Weights of a small GPT-style language model, trained from scratch on English Wikipedia: tied embeddings, 624M tokens.
Each number is 128 + 24 x the weight over its row's rms, rounded and kept within 0 to 255. Layers, rows and columns count from 0. The size above them is the row's rms in percent of the matrix's.

# layer 10 MLP up, 2560x640, rms 0.183, rows 851-935, columns 160-239
size [ 93  99  97 100  92 101 103 101 100 103  96  96 100 106  99  95  97  97 106  99  99 100 114 108  99 103 103 106 107 103 101 107  94  93 101 103  97  92  98 104 103 102  94 101  97  98  99  96 104  96 107 103  96  91 103  94  98 103 101 103 102 100  94 101 103  93  96  95  98 100  98  97  97  97 101 102  94  98 108  94  97 105 103  98 102]
[[116 103 139 197 160 128 114  96  89 135 102 159 115 139 154 102 103 151 113 106  65 223  96 147 131 133  85 155 127  95 130 108 125 127 138 141 143 133 158 140 121 112 116 117 150 150 145 147 145 116 125 173 126 100 147 172 140 115 140 139  96 139 150 129 107 125 105 182 119 165 109 145 108 184  95 112  87 134 168 118]
 [119 100 225 146 103 168 149  82 109  97 123 114 132 128 155 133 136 116 126 152 108 134 175 123 131 118 145 161 158 107 130 104 142 118  97 153 150 114 133 117 135 129 152 101 134 137 101 154 107 144 135 129 135 153 137 130 159 148 103 108 114 116 105 147 159 125 143  93 156 135 144 129 182  92  83 120  96 130  88 120]
 [131 169 135  98 169 146 156 116 128  96 117 163 136 182 150 113 117 133 107 160 115 140 154 116 204 143 136 101 164 155 134 142 124 155 142 114 139 160 133 141 115 137 106 121 103 125  77 102 104 177 171  81 135 131 135 116 150 100 118 129  74 163 157 144 129 123 104 108 111 110 145 130 113 120 167 135 129 159 155 123]
 [136 130 145 141 127 144 105 166 120 126  75 157  91 157 111 128 100 144 114 150 133  94 108 100 135 127 125 131 129 168  96 115 102 143 101 119 134 137 107  98 142 140 141  81 119 115 152 141 149 146 136 120 128 168 150 172 133 129 127 110  79 139  69 125 104 137 143 129 133 116 133  99 150 145 118  77 143 158 149 117]
 [132 108 132 149 156 141 145 114 130 148 150 135 147 161 110 118 124 133 159  81 137 145 151 159 168 155 178 150 104 119 124  88 139 117 162 136 158 144 126 146 136 113  94 124 102  76 128 108 145  97 108 132 146 107 105 106 159 152 146 112 123 135 125  91 127 121 128 141 114 121 131 136 120 169  91 131 140 131 161 124]
 [134 135 108 146 149  95 126 124 126 141 172 129 130  85 113 119 117 113 125 103 100 114 123 106  66  89 106 116 147 145 105 160 142 111 118  77 131 147 115 156 136 130 144 157 102 176 126 101 114 173 164  83  92 122 155 129  99 113  96 114 129 112 138 110 129 118 139 137 120 124 135 109 171 158 148 142  95 118 142 130]
 [153 105  65  62 161 145  93 128 119 144 122 102 136  95 123 151 112 188 127 120  98 140 130 143 168 162 164 118  82 159 164 106 103  79 118 101  98 126 109 135 117 151 110 174 116 156 151  87 132 103 100 122 144  60 120 100 131 115 129  96 120 125 126 172 161 146 124 160 112 108 140 133 151 152 109 112 136 138 173 148]
 [122 134 156 129 111 118 123 136 139 143 102 159 115 122 132 122  86 166 122 119 133 153 155 113  70 134 140 140 123 160 136 141 172 168  92 117 145 125  67 113 102 125 113 166 125 100 106 177  82 105 155 154 114  88 119  96 139 144 107  96  99 122 146  97  97 122 148  89 144 106 123 107 133 103 105 130 154 146 122 124]
 [108 101 107 113 117 111 128 175 162 109 127 151 180 110 167 146 124 135  80  87 136 148 110 119 129 184 116  84 135 116  91 124 167  98  77 155 126 112 174 118  82 108 140  94 130 157 159 102 143 126 116 142  60 128 169 147  97 117 164 166  61  95 126 112 122 159 148 107 113 108 117 102 153 122 154 111 160 149 127 141]
 [171 117 153 160 108  99  70 124 143 127 132 107 146 130 121  77 172 121  93 106 178 158 105 161 129 103 145 177  94 126 143 194 142 123 108 138  90 150 107 131 128 142 138  95 131 100 132 100 118 133 146  78  88 119 125 139 130  98 127 157 157 160 129 157 152 138 119 194 108 115 155 150 118 118 121  87 130 117 106 119]
 [109 141 122 160 115 143 128 147 136 152 155 120 159  97 131 156 135 118 128 136 162 157 120 130 154 125 112 124 106 129 104 146 125 158 136  94 169 133  73 106  77 150 143 149 161 188 132 125  89 118  73 110 152 149  93 187 121 143 131 119 110 112  86 111 143 129 127 138  96 126 141 136 134 175 120 124 130 175 149 164]
 [164 102 156 156 147 134 106 149 110 148 102 112 140 144 133 108 160 144 142 170 168 157 124 170 172 124 127 162 103  80 128 145 125 110 132  97 168 146 155 134 104 159 140 135 151 134 166 127 144 105  81 134 130 120 124 144 125 165 130 123 142 144 143 137 120 102 130 125  59 149 115 146 144 146 100 118 106 107  98 156]
 [144 135 118 136 100  76 122 132 103 102 109 127 140  87 111 107 137 146 140 140 141 140 137 140 141 126 116  84 159 148  92 148 120 171  58 119 137 107 151 101 123  89  99 119 125 110 131 149 134 136 121 127 140 125 160 147 116 110 155 134 130 123 174 129 127 104  82 128  82 130 111 129 121 136 121 126 124 161 135 126]
 [ 94 116 134 126 149 122 116 142 170 107 118 137 118  96 120  74 155  96  68 120 155 114 144 105 140 118 138 161 112 155 109 117 141  81 107 163 165 149  86 154 139 124 120 153  89 155 131  95 138 145 159 146 147 135 132  74 115 126 139 143 166 147 101  91 110 161 144  92 145  72 105 144 126 186  92 121 130 139 105 154]
 [108 143 150 117 145 168 116 148 138 131 184 119 143  98 126 109 129  87 149 133  91 157 114 155 136 144 138 130 150  85 150 128 129  81 124 168 154 113 156 133 137 105  93 124 124 129 146 114 126 138 120 172 103 137 134  79 175 125 129 156 131  99  98 141 159 149 153 134 147 115 119 139 133 123 143  99 190 163 144  99]
 [145 137 105 143 140 111 147 177  84 142 158 124  93 104 150 126 163 154 124 138 115 135  95  98 161 125 100 131 102 120 137 172 185 129 128 167  99 130 134 150 147 107 103 104 136 134 127 157 197 173 129 130 118 124 107 137 120  78 103 173 157 133 126 147 179 148 120 122 131 132 159 112  86 124 145  96  99 116  66 167]
 [120  98 150 102 148 109 103 181 135 155 144 120 127 140 145 101 138 150 102  89 145 121 157 126 137 132  88 141 109 134 133  93 115  80 123 132 125 110 122 145 116 150  94 146 111 162 126 133 132 139 108 102 123 203 135 132 100  94 144 131 124 129 135 164 123 164 130 142 123 118  99  90 182 172 146 122 133 129 153 101]
 [135 110  97 108 146 130 110 149 107  98 138 114 118 135 129 135 107 133 124 137 137 112 124 137 129 123 158 126  99 111 117 141 125 107 135 122 144 103 143 147 108 142 154 102 166 131 152 118 143 117 112 136  96 105  92 133 124 148 116 107 166 146  97 177 151 155 125 127 132 126 117 126 138 158 108 140 131  56 153 115]
 [ 95 129 135 107 133 145 130 153  85 121 100 116  99  93  40 111 151 126 134 106 133 158  87  76  92 120 140 164  97 172 136 122 180 154 107 141 120 110 189 127 141 126  98 119  83 149 164 129 120  80 104  91 131 125 129 117 167 141 145 106 128 136 139 151 139 128 136 127 126 118 126 149  79 127 151 112 130 196 142 117]
 [146 133 108 130 116 179 134 167 117 120 129 121 117 176 106 118 164 144 104  98 155 145  95 153 116 124  98 132 137 119 143 135 122 113  74 124 123 139 133 103 108 111  96 143 133 147 140  97  92 134 116 105 122 131 188 104 169 120 126 122 130 159 134 120 106  91 155  54  98 114  86 124 120 163  80 123 149 123 127  87]
 [117  92 156 126 145 155 110 115 179  90 111 174 133  89 102 159 119 161 112 117 116 145 138 165 139 147  70  99  93 146 106 109 146 110 113 139 113 106 105 137 153  89  95 145 127 186 141 103 134 154 121 164 146 155 143  96 143 100 119 104  87 123 162 118 105 102 115 105  81 121  93 127 146 141 128 107 104 150 144 147]
 [108 151 117 110 122 155 106 124 135 135 137 131 126  98 171 155  80 131 139 101 146 131 145 111 143 150 126 102 112 154 139 134 116 149  94 138 126 177 142 143 138 136 135 126 153 179 132 124 140 130 157 139 111 179 121 138 157 154 120 152 126 128 148 103 137 140 146 134 168  83 103 127 116 165  93 126 129 130 140 114]
 [147 123 143 123 103 149 124 128  98 142 175 129 116 112 120 153 135 142 135 176 121  93  97 139 122 175 153 146 114 131 128  90  98 111  96  84 123 100 147 146 129 107  90 116 179 165 160 123  91 160 120 138 105 111 127 162 103  91 137 139 150 164 113 182 115 121 119 145 103  84 157  87  99 113 153 146 126 136 119 175]
 [138 103 128 115 181  62 139 111  77 147 124 163  97 130 126 143 125 113 143 112  89 133 155  88 137 132 130 112 154 128 117 126 134 157 162 139 143 167 103 150 111 142 142 143 138 115 113 153  80 134 156 116 147 137 160  91  89 155 148 135 162 134 133 119 123 122  99 129 141 122 135 123 145  93 117 176 116 109 165 137]
 [149  75 104 134 115 133 143 149 198 191  64 127 131 127 165  90 101 141 120 123 115 134 128 121 130  75 160 171 110 160 161 157 129 108  83  97 155  56 159  95 123 110 136 119  88 111 135 105 151 119 108  85 125 168 124 105 102 120 101 124 126 138 128 136 125  88 130 148  84 116 125 127 157 123 120 123 110 141 132  94]
 [135 126 170 113 135 133 126  89  93  94 152 148 112 140 156 114 151 157 113 120  95 150 118  80 137 142 152 148 112 105 150 122 138 133 136 166 164  99  94 138 103  96 124  85 143 186 158 125 162 133 148 160  81 139 109  84 144 121 108 149 161 114  79 124 136 135 168 146 142  98  91 157 153 162  71 105 141 113 114 166]
 [129 153  79 118 126 132 137 144 120 137 124 150  97  80 107 117 111 121 102 137 106  82 127 116 117 121 138 125 130 142 135  90 101 112 117 124 156 112 184 125 148 166  93  92 136 157 137 112 169 170 134 118 130 127 149 132  73 140 131 152 143 114 151 119 143 148 145 162 101 149 111 147 142 147  98 122 106 128 177 117]
 [ 94 168 106 146 134  62 150 122 164 141 128 129 135 128  86 131 111 116 130  94 169 181 157 150  84 164 129 134 130 118  87 111 140 105 163 105  99 109  91 124 116  86 122  94  94 106 169  98 115 115 137 154  91 163 107 112 145 166 118 109 122 119 194 116 130 130 140 105 146 103 156 127 135 134  96 102 136 133 155 132]
 [130 169 151 140 157  82 120  97 113 119 111 156 131 120 100 197  98 114 107 211 115 142 123  70 121 141 110 135 145 138 152 104 150 117 125 115 121 168  97  89  94 148 143 141 186  94 168 140 123 172 111 147 161 127 125 136 143 162 116 115 108  97 151  84 104 165 130 144 110 162 102 104 130 126 115 141 107 113 101 136]
 [135  96 143 119 129 128 141 132 112  78 125 146  51 127 137 110 120 101 122 108 148 146 109 148 120  98 131 139 119 136 180  99 125 111 148 155 130 174 165 155 122  91 101 115  71 105 111 114 100 101 162 152 130 122 100 139  81 172 132 124 146 132 169 124 130 165 142 168 147 110 126 128 123 121 153 160 121 111  72 151]
 [160 115 161 126 115 132 101 149 136 124 164 135  92 152  82 130 160 139 121 166 168 119 158 117 137 102 129 149 159 157 146 170 133 120 138 142 105 104 154 140 157  75 168 139 116 117 102 127 157 152 131 121 110 122 126 118 116 121  90 111  80 117 157  78 144 153 127 141 126 154 102 158  91 133 116  92 134 117  94 147]
 [141  99 153 120  69 117 173 121 163  84 125 140 120 157 107 152 105  88 111 112  97 100 102 120 120 145  93 132  89  82 166 183 117 176 176 136 129 111 156 112 124 150 162 121 146 137 109 115 105 141 118 132 126  96 118 183 101  99 119 139 101 148 144 109 146 129 100 165 116 118 192 100 151 115 130 165 100 125 135 137]
 [125 137 171 153 108 132 105 133 125 117 152 104 125 142 135 149 149 163 113 140 117 120 101 120  84 109 104  86  87  86 133 162  98 122 137 143 154 110 136 123 127 118 150 121 151 143 112  98 106 111 123 124 138 137 126 166 142 176 195 120 121 122  93 150 135 139  94 134 151  94 151 138 138 113 110 113 140 145 191 105]
 [151  92 109 123 156 105 123 111 121 136 151  88 146 113 143 158 135 117 120 122 145 132 133 129 144 131 142 149 153 147 142 150 121 132 145 129 108  97 123 115 142 112 131 150 100 179 113 132 105 118  86 118 152  82 106 161 130 152 158 140 148 188 109 109 107 148 132 147 161 135 143 114 128 157 118 100  91 141  85 131]
 [138 109 131 132 110 175 114 136 127 115  89 131 125  87 128  94 105 122 116 133  96 111 128 130 128 106 146 126  70 111 118 111 159 130  97 114 116  87 135 140 128 147 151 141 138  78 125 139 120 117 127 157 143 124 173 147 101 159  93  97 120 142 130 114 118 145 111 124 147 140 145 125 136 142 115 108 127 133 167 125]
 [141  80  93 102 140  83 133  75  86 134 111 111 147 108 146 147 155 147 137  93 136 102 121 126  92 135  96 171 141 113 145 113 153 104 148 162 131 115 128 164 145 124 115 123 128 123 125 114 131 152  93 144 121 149 130  93 124 132 152 139 107 138 120 110 109 151  92 112 138 108  96 113 130 141 137 158 127 105 124 136]
 [119 137 115 102 122 107  88 138 135 153 143 149 150 119 128 148 128 151 144 100 134 154  99 149 156 146 148 140 118 131 157  81 176 145 150 127 164 109 133 138  97 127 129 139 139 142 170 126 120 117 123  98 140 137 144  92 137 157 126 118 112  77 153  88 126 125 107 138 106 149 147 110 144 114 156 167 119 159 154  97]
 [133  79 141 127  79 135 130 125 120 116 141 126  88 113 124 121 139 141 104 143 140 118  87 106 162 127 138 122 131 146 135 167 164 164 119 124 111 143 102 128 123  75 157 131 115 124 133  96 138 148 150 170 132 135 125 114 144 134 117 157 133 125 137 158 103  94 125 147  97  90 128 205 157 112 128 117 137 150 140 142]
 [146 130 136 139  92 123 158 111 102 156 108 154 139  86 134 116  72 171  79 101 124 146 128  87 117 124 144 155 120 131 144 143 148 144 139 151 127 164 104 150 134 131 105 117  91 105 141 142  96 144 161 143 147 156 145 134 130 137  45 149 126 135 161 132 142 129 147 113 156 112 132 164 121  85 135 137 109 127 128  80]
 [127 126 158 139 127  78  92 124 134 101 137 151 150 143 148 161 159 120 121 118 153 133 113 131 135 125  80 134 108 121 115 129 168 130 129 129 141 129 107 113 119 109 135 102  97 130 135  63 140 109 110 114 106 154 114 106 159 132 130 119  81 143 109 140 177 164 153 122  93 121 161 124 153 176  99 143  84 121 105 191]
 [139 172 167 168 176 114 124 113 115 136 101  90 164 126  84 102 128 130 102  98 125 110 119 124 163 129 121 129 115 124 108 130 152 196  85 141 129 129 132 140 155 146 141 177 113 128 140 121 168 118  87 129 143 135 118 153 134 106 138 180 125 111 161 167 123 128 111  83 120 109 127 127 140 119 118 119 152 126 113 150]
 [132 153 149 160 121 142 142 134  96 138 166 164  91  98 114 128 153 137 124 176 130 120 121 139 138 154 101 148 121 153 130 127  81 144 139 119 133 124 121 138 140 121 113 107 153 164 144 135 113 109 134  95 109 140  72 173 134 118 180 111 130 129 133 139 120 154 128 136 118 111 150 117 154 102 140  86 102 132 162 112]
 [106 115  80 133  60 150 111 137 126 126 102 100 133 161 127 109 123 112 142 151 116 123 145 117 126 106 139 111 144 120 136 112 103 110 123 109 112 149 143 139 151 113 168 138  90 135 100 136 146 144 139 108 109 153 132 119 155 126  66 135 124 110  84 127 138 169 107  94 129 167 166 171  99 137 123 122 136 127 170 145]
 [132  96 127 130 159 108 116 121 138 145 161 157 113 117 137 129 111 109 112 118 132 162 120 175 138 108 146 162 119 112 137 154 144 120 134 111 172 178 147 108 132  75  95  56 102 134 142  81 114 118 154 139 127  87 115 141 130 139 128 114  96 163  93 129 152 139 124 118 147 100 139 115 110 119 102 144 106 104 155 119]
 [113 115 111 112 113 115  93 136 136 135 164 107 135 114  95 156 172 185 108 143 107 113 101 152 115 127 135 124 121 167 149 168 104 128 133 124 138 141 106  44 157 185 113 151  93 141 117 157 117 141 119 153 131 146 117 110 142 140 145  88 108 160 163  99 130 144 116 127 154 125 106 181 109 118 155 134 117 133 173 121]
 [120 138 137 120  94 126 129 139  99 134 126 134 121 114  91 126 110  96  89 137 104 136 112 127 145 141 121 103 180 109 142 120 132 141 162  98 125 170 127 156 119 143 129 116 151 142 152  85 111  96 104 157  96 106 154  94  96 103 122 161 148 173 119 124  83 116 128 124 109 135 145 114 111 123 141 129 118 114  85 141]
 [138 112 128 110 122 147  98 134 107 113 120 123 142 174 150 113 151  66 142 151 129 147 131 157 125 111 128 148 127 141 140 115 131 126 137 137 115 172 117 143 109 135 123 118 124 114  94 151 146 114 137  98 134 133 128 147 105  73  78 133 158 112 101 131 150 133 171 145 138 108 132 142 144 107 181 122 115 116 129 127]
 [127 113 103 147 122 185 125 154 129 160 111 143 126 168  97 175 111 133 136 111 151 118 128 105 135 195 122 109 141 128 139 157 144 126 155 117 120 104 122 115 108 148  96 124 137 139 142 110  87 115 133 157 118 159 109 163 159  89 110 127 119 159  62 143 135 136 135  89 126 102 129 121  76 127  81 116 134 154 146 150]
 [179 173 133 132 113 107 141  59 127 112 153 146 162 109 177 126 171 153 159  83 116 128 119 117 157 123 133 147 137 132 145 157 135 147 142  87 109 117 118 166 128 113 115 137 146  85 118 151 126 154 139 171 112 129 150 140 122 126 135 164 154 175 126 137 119 109 149 108 159 139 141  61 125 153 131 101 106 155  80  98]
 [ 96 141 161 125 110 142 163 164 120 124 129 102 135 120 134 148 115 139 110 101 123 169 167 109 125 146 138 117 147 147 127 125 116 140 121  89 154 119 129 141 130  75 150 146 107  95 133 107 166 150 183 154 135  95 114 164 116 180  73 116 173  96 152 131 153 161 117 110 100 115 103 149 120 135 158 104 161 144 102 140]
 [121 112 135 155 104 135 127  87 179 121 113 128 145 128 166 142 128 130 124 112 112 119 105 132  85 137 126 136 105 180 129 141 138 115 137 176 133 164 154 119 116 111  94 119 172 118 161 108 103 167 143 175 118 133 115 142 134 152 146 172 109 113 120 157 126 132 157  54  94 122 162 139 137 147 106 123  67 120 171 102]
 [ 99 149 133 125  93 126 127 168 148 101 118  86 115 176 135  91 158 137  98 161 154 147 110 110 145 155 133  99 215 183 133 113 142 141  90 164 144 163  95 132  85 136 144 144 131 106 159 118 100  73 129 124  90 111 154 115 128 161 131 174 122 150 177 113 121 113 142  94 114 130 103 118 149 127 109 154  75 135  82 138]
 [117 119 114 154 136 128 143 130 180  71 125 149 138 140 120 135 124 141 141  85 119 111 128 133 187 133 131 129  99 182  92 129  93  88  72 104 114 122  89 156 156 156  98 107 120 140 147 105 139 108 125 133 139 113 143 147  95 129 110 119 147 129 123 130 121 171 116 142 106 112 135 149 136 134 121 147  89  95 161 135]
 [131 138 162 141 114 118 157 106 142 121 124 139 123 144 140 150 120 169 116 111 128 156 114 116 121 131 101 130 111 130 138 142 132 175 131 138 104 132  99 164 145 117 146 142 129 132  65 128 114 113 119 131  99 135 119 168 131 129 131 127  80 136  81 134  95 112 119 143 132  97 105 129 157 133 107  83 151 148 133 168]
 [115  70 132 126 142 127 148 128 110 141  95 129 118 130 115 156 107 100 110 121 169 108  84 140 143 110 144 121 159 123 122 161 118 200 136  95 169 151 133 154 136 121  92 104 106  79 157 117 131  85 110 137 116 136 141 123 121 110 119 151 124  98 158 166 143 132 144 143 138 118 105 139 127 185 148 154 189 127 121 127]
 [150 100 147  95 125 114 155  79 108 186 116 177  97  98 149 128  77 145 141 120 146 144 152 132 114 130 145 141 105 139 106 156 133 130 116 178 129 137 138 125  98  83 114 133 109 111 106  82 132 110  89 153 153 103 129 142  67 140 149 137 135 127 138 140  96 180 134 129 135 117 116 132 163 162 104 118  83 132 133 151]
 [162 134 136 177 121 163 135 146 106 153 105 101 159 101 120 150 161 111 165 117 102 145  98  98 115  89 105  98 123 142  84 132 120 147 131 142 148 132 154 126 157 100 104 153 165 133 129  80 109 112 148 166 121  99 105 152 134 131  96 133 123 160 110 133 132 122 156 131 110 134 138 111 133 117 120 147 155 118 150 151]
 [111  90 115 150 179  91 122 167 104 156 153 156 101 103 125 125 108 119 106 120 165 104 161 128 110 102 118 164 101 116 119 132 111 152 140 132 135  96 130 152 128 151  98 126 133 105 138 113 174 124 121 117 120  92 130 121 146 149 116 120 152 106 174 111 107 121 137 111 130 130 129 119 152  83 159  93  74 175 112 106]
 [112 151 120 153 132 131 145 156 132 131  97 164 110 128 167 127 155 159  96 151 115 138 148 153 146 148 102 129 149 101 107 110 151 145 103  99 135 126 140 146 137 103 170  79 153 123 104 106 100 125 105 113 100 156 102 159 100 163 115 132 161 140 136  90 105 124 126  98 143 131 162 129 145 129  87 115 117 173 143 121]
 [106 144 153 138  95  99 202 164 134  95 123 103  87 104 114 110 143 182 124  98 157 134 134  81 136 114 113 120 126 137 135  80  88 113 127 109 142 145  99 168 113 126 110  65 107 125 121  95 146 114 122 151 130 147 160 138 110 116 147 100 117 132 146 110 142 166 126 106 115 105 147  94 147  99 122 132 100 174 118 117]
 [161 126 135 160 134 162  83 164 130  96 158 179 122 143 116 142 117 112 131 130 114 128 104  82 124 122 143  91 139 175 142 148  88 128 103 151 178 123 115 127 152  96 134 176 125  68 129 154 123 143 127 102 116 119 150 117 147 110 131 122 171 128  73 147 149 131 145 100  90 119  78 141 127 120 103 133 148 123 104 125]
 [150 125 153 144 129 140 117 109 134 133  90 137  93 129 149 116 106 103 137 140  89 144 195 151 103 178  95 106 100 164 137 137 117 158 140 189 139  89 176  90 116 127 152 144 154 147 148 138 160 146 136 124 133 115 135 123 104 115 134 162 119 164 117 130 134 116 174  86 110 126 141 152  97 120 111 140  92 183 140 173]
 [156 106 122 166 108 122  96 115 177  86 119 131 143 161 135 141 118 134 107 164 160 120 145 129 129  99 124 120 140  80 164 158 156 149 147 159 130  64 140 133 108  88 106 138 125 129 129 133 142 174 125 119 151 140  96 140 129 115 211 153 141 109 110 145 103 109 161 161 101 156  76 123 167 138 142 129  86 113 126 107]
 [104 113 117 121 113  82  95  99 104 106 132 135  88 136 148 120 135 151 115 142  78 110 159 116 135 120 113 129  97 150 159 107 116 119 138 160 140 158 125 119 129 132 124 148 119 102 132 123 139 150 169 143 114 134 106 146 163 140 109 134 118 147  94 133 127 149 132 124  98 144 147 156 123 152 104 157  80 126 109  99]
 [135 102 151 108 153 123 108 160 130 131  79  98 121  99 156 123 138 100 107 145 134 190 150 104 107  79 154 115 100 107  97 126 128 129 128 129 122 141  91 109  98 123 161 106 195 160 139  65  84 155 148 139 133 105 139 109 111 120 125 102 128 106 128 125 123  79 131  89 145 159 154 146 127 100 108 127 149 151 147 113]
 [109 133  96  92 115 117  89 125 129 128 117 153 127 155 130 135  76  90 112 169 135 127 107 167 151 161 131 127 111 181 142 122 167 149  82 104 126 139 101 135 122 134  82  93 145 133 148 163 112 125 117 124 154 131 133 149 144 111 136 153 135 174 153 116 151 145 145 109 121 161 123 122 144 177 146 110  94 119 128 167]
 [105 104 146 150 137 138 191  92 159 138 129 111 105 151 170 150 136 116 121 162 120 112 128 124 127  98 129 100 130 117 121 165 120  95 164 137 107  92  99 160 116  83 144  80 107 153 137 141 137  98  47 106 104 136 148 146 122 124 121 156 142 138 153 161 117 121 131  84 147 140 141 129 103 127 137 154 108 100 140  82]
 [116 115 127 134 123 152 124 109 146 156 120 124 109 153 152 147 108 144 138 133 165 114 155 105  98 132 110 152  84  97 137  90 147 157 150 171  95 142 165 140 173 105 121  83 106 165 148 144 125 169 125 156 108  92 124 122 150 150  99 129 122  84 129 137 149 105 133  91 126  94 127 133 119  98 114 138 105 121 162 131]
 [158 110 134 149 151 124 136 126 111 146  97 142 131 117 117 141 124 108 149 132 142 117 118 171 165  98 127 154 101 142 104 120 131 154 114 130 154 110 152 129 166 131 120  98 119  85 129  96  88 130 119 164 129 155 141 168 127 115 148 102  99 118 162 163 142 130 125 140 157  96 155 129 119 127  98  95  88 106 140 149]
 [131  91 137 116  93 121  99 103  54 151 123 141 117 143 123 116 121 167  79  99 161 101 149 128 111 171 107 109 158 137  84 120  65  98 132 172 158  98 132 119 114  81 177  96 130 164 129 139 102 147 113 139 110 153 146 116 102 106  88 137 127 167  77 151 133 126 125 107 168 148 143 157 125  85 133  96  69 107 166 136]
 [164 148  62 135 140 114 116 116 139  86 134 135 150 146 151 142 136  94  79 131 129 136 119 155 161 119 123 144 105 125 152 129 144 109 106  92 121 127 134 123 159 183 153 132 166  98 117 126 115 138  85 134 120 164 124 148 135 151 132 124 119 115 112 127 101 100 135 128 122 146 150  99 111 137 131 130 131  94 106 142]
 [118 119  95 162 162 126  84 140 152 144 182 118 142 118 128 134 140 146  99 158 175  82 118  97 113 136  82 110 161 109 112 149 140 139 137  66  76 112 151 124 144 156 146 149 160 131 105 173 150 133 127 121 153 148 114 105 149  95 182 102 101 137 107 145 118 108 106 135 124 138 119 153 125 108 147 136 130 107 141 132]
 [146 129 110 148  98 139 142 100 136 126 128 176 127 152 100 105  88 109  79 118 128 152 105  90 104 146 164  77 132 125 134 142 159 122  54 171 135 119 156 129 149 152 127 102 128 141 101 159 128 111 152 132 151 158 135 119 169 164  98 128 132 149 144  82 141 124 102 116 138 128 139 153 131 138 130 110 154 159 100 113]
 [110 122 108 133 139 151 143 113 148 146 136  89 126 145 160 182 125 101 144 143 108 101  91 103 127 154 125 149  75  69 101 105 151 129 139 139 128 169 102 117 146 144 148 165 124 137 109 145 122 127 154 109 141 138 124 118 130 102 102 152 140 105 121 130 133 151 134 164 129 150 143 114 111 167 157 144 102 156 137 137]
 [ 98 119 119 145 119 147 137 119 111  83  86 128 138 112 134  96 134 153 106 138  78 154 109 142 134 165 133 102 151 161  91 103 151 126 129 129 109 104  98  89 136  93 132 124 132 138 120 111 130 124 137 153 115 115  82 106  95 165 111 138 115 154 137 100 128 120  63  87 122 107 151 132 125 120 145 131 103 144 143 138]
 [166 156 142 157 101 137 108 131  84 131 121 122 133 130 162 143 133 107  98 121 110 120 128 163 172 130 120 159 137 106 181 107 151 130 105  94 132 133 163 122 125 122 114 153 167 148 144 128 107 145 140 118 179 126 148  99 146 110 140 151 129 128 137 146 145 131 123 127 127 109  95 108 113 100  95 136 165 163 128  91]
 [137 141 116 156 158 134 134  56 182 131 115  89 131  97 115 116 140 142 115 128 125  85 141 144 123 147 102 135 147 157 136 138 143 147  95 179 150  79 118 148 161 111 117 114 152 150 118 139 140 154 143 123 156 157 147 143 109  86 115 118 153 137  97 121  98 137 120 132 122 105 102 177 132  80  84 124  99 131 119 137]
 [159  98 147 120 126 151 120 116 118 138 161 132 144 168 132 112 153 108 139 140 129 110 134 125 129 136  79  75 106 119 124 168 114 143 127 128 113 148 114 106  95 106 116  97  99 142 127 142 117  83 122 124 111 139 110  82 113 148 106  97 116 101  68 126 132 145 106  85 118  99 140 190 127 160 156 129 130 132 124  99]
 [137 122 133 157  91  86 144 125 147 131 116 107 156 145 100 133 111 114 154 108  54 129 120 139 112 126 118 117 101 162 126 141 153 117  78 129 165  89 161 101 109 130 126 105 149 150  62  85 126 156 120 127  93  84 115 164 146 152 125  96 160 133 110 125 142 147 150 189 116  87 117 152 105 142 125 136 129 119 140 134]
 [122 139 125 103 126 107 183 130 119 129 148 157 131 111 163 148 127 144 140 131 113 115 103 102 157 126 111 101 127 143 105 133 109  95 100 138 131 111 150 109 108 118 163 134 119 126 165 138 150 152 116 124  77 146 111 102  91 146 115 167 137 123 113 122 135 116 124 129 141 116 128  60 108 111 143 149 139 121 139 127]
 [185 167 122 123 118 141 109  73 117  99 152 128 140 147 158 150  74  93  99 152 116 147  90 120 119 133 128 131 111  94 124 160 129  81 115 118 128 155 158 115 166 154 114 108 125 116 119 147 208  88 116 120 162 155 178  85 135 127 114 142 108 147 133 135 115 147 161 125 114 102 100 124 107 114 139 109 116 132 158 104]
 [102 170 174 132 146  77 100 100 131  78 177 127 132 145  79 107 113 151  69 108 163 153 132  98 150 122 134 135 122 121 146 127 139 103 126  95  99 144 129 127 126 132 119 100 136 153 125 142 158  89 119 149 111 106 122  95 141 129 158 139 152 128 170 137 128 119 116  88  89 123  91 125 136 123 154 120 130 147 137 120]
 [ 93 129 126 150 149 145 140 143 154 113 183 123 155  86 147  99 146 106 128 113 142 127  91  86 152 131 145  93 141 116 127 116 143 165 119 150  91 110 147 119 139 114 100 161 147 101 135 123 124 143 107 123 156  51 138 163 140 162 120 118 137 128 154 124 129  98  90  86 154 136 140 120 119 121 128 176 111 149 142  99]
 [175 141 138 107 139 108 142 110 106  73 147  90  90 157 106  84 157 142 125 141 120 179 121  87 150 127 169 137 101 146 143 136 119 129 171 112 136 159 151 164 121 104 126 151 138 106 120 139 102 105 105 108 173  98 116 124 158 152  66 111 120 111 121 160 109 136 103 118 142 116 148 132 134 195 118 127 117  93 151 113]
 [126 147 139 133 139 103 140 102 122 180 119 116 144 141 141 118  89 125 103  66 109 125 142 121 101 115 110 126 149 126 164 132 153 126 122  83 131 155 135 139 145 153 133 100 105 115 115 183 137  75  92 141 150 118 150 118 116 112 128 164 157 122 149 172 101 141 141 125 113  97 149 129 156 162 116 148  87 123 123  81]]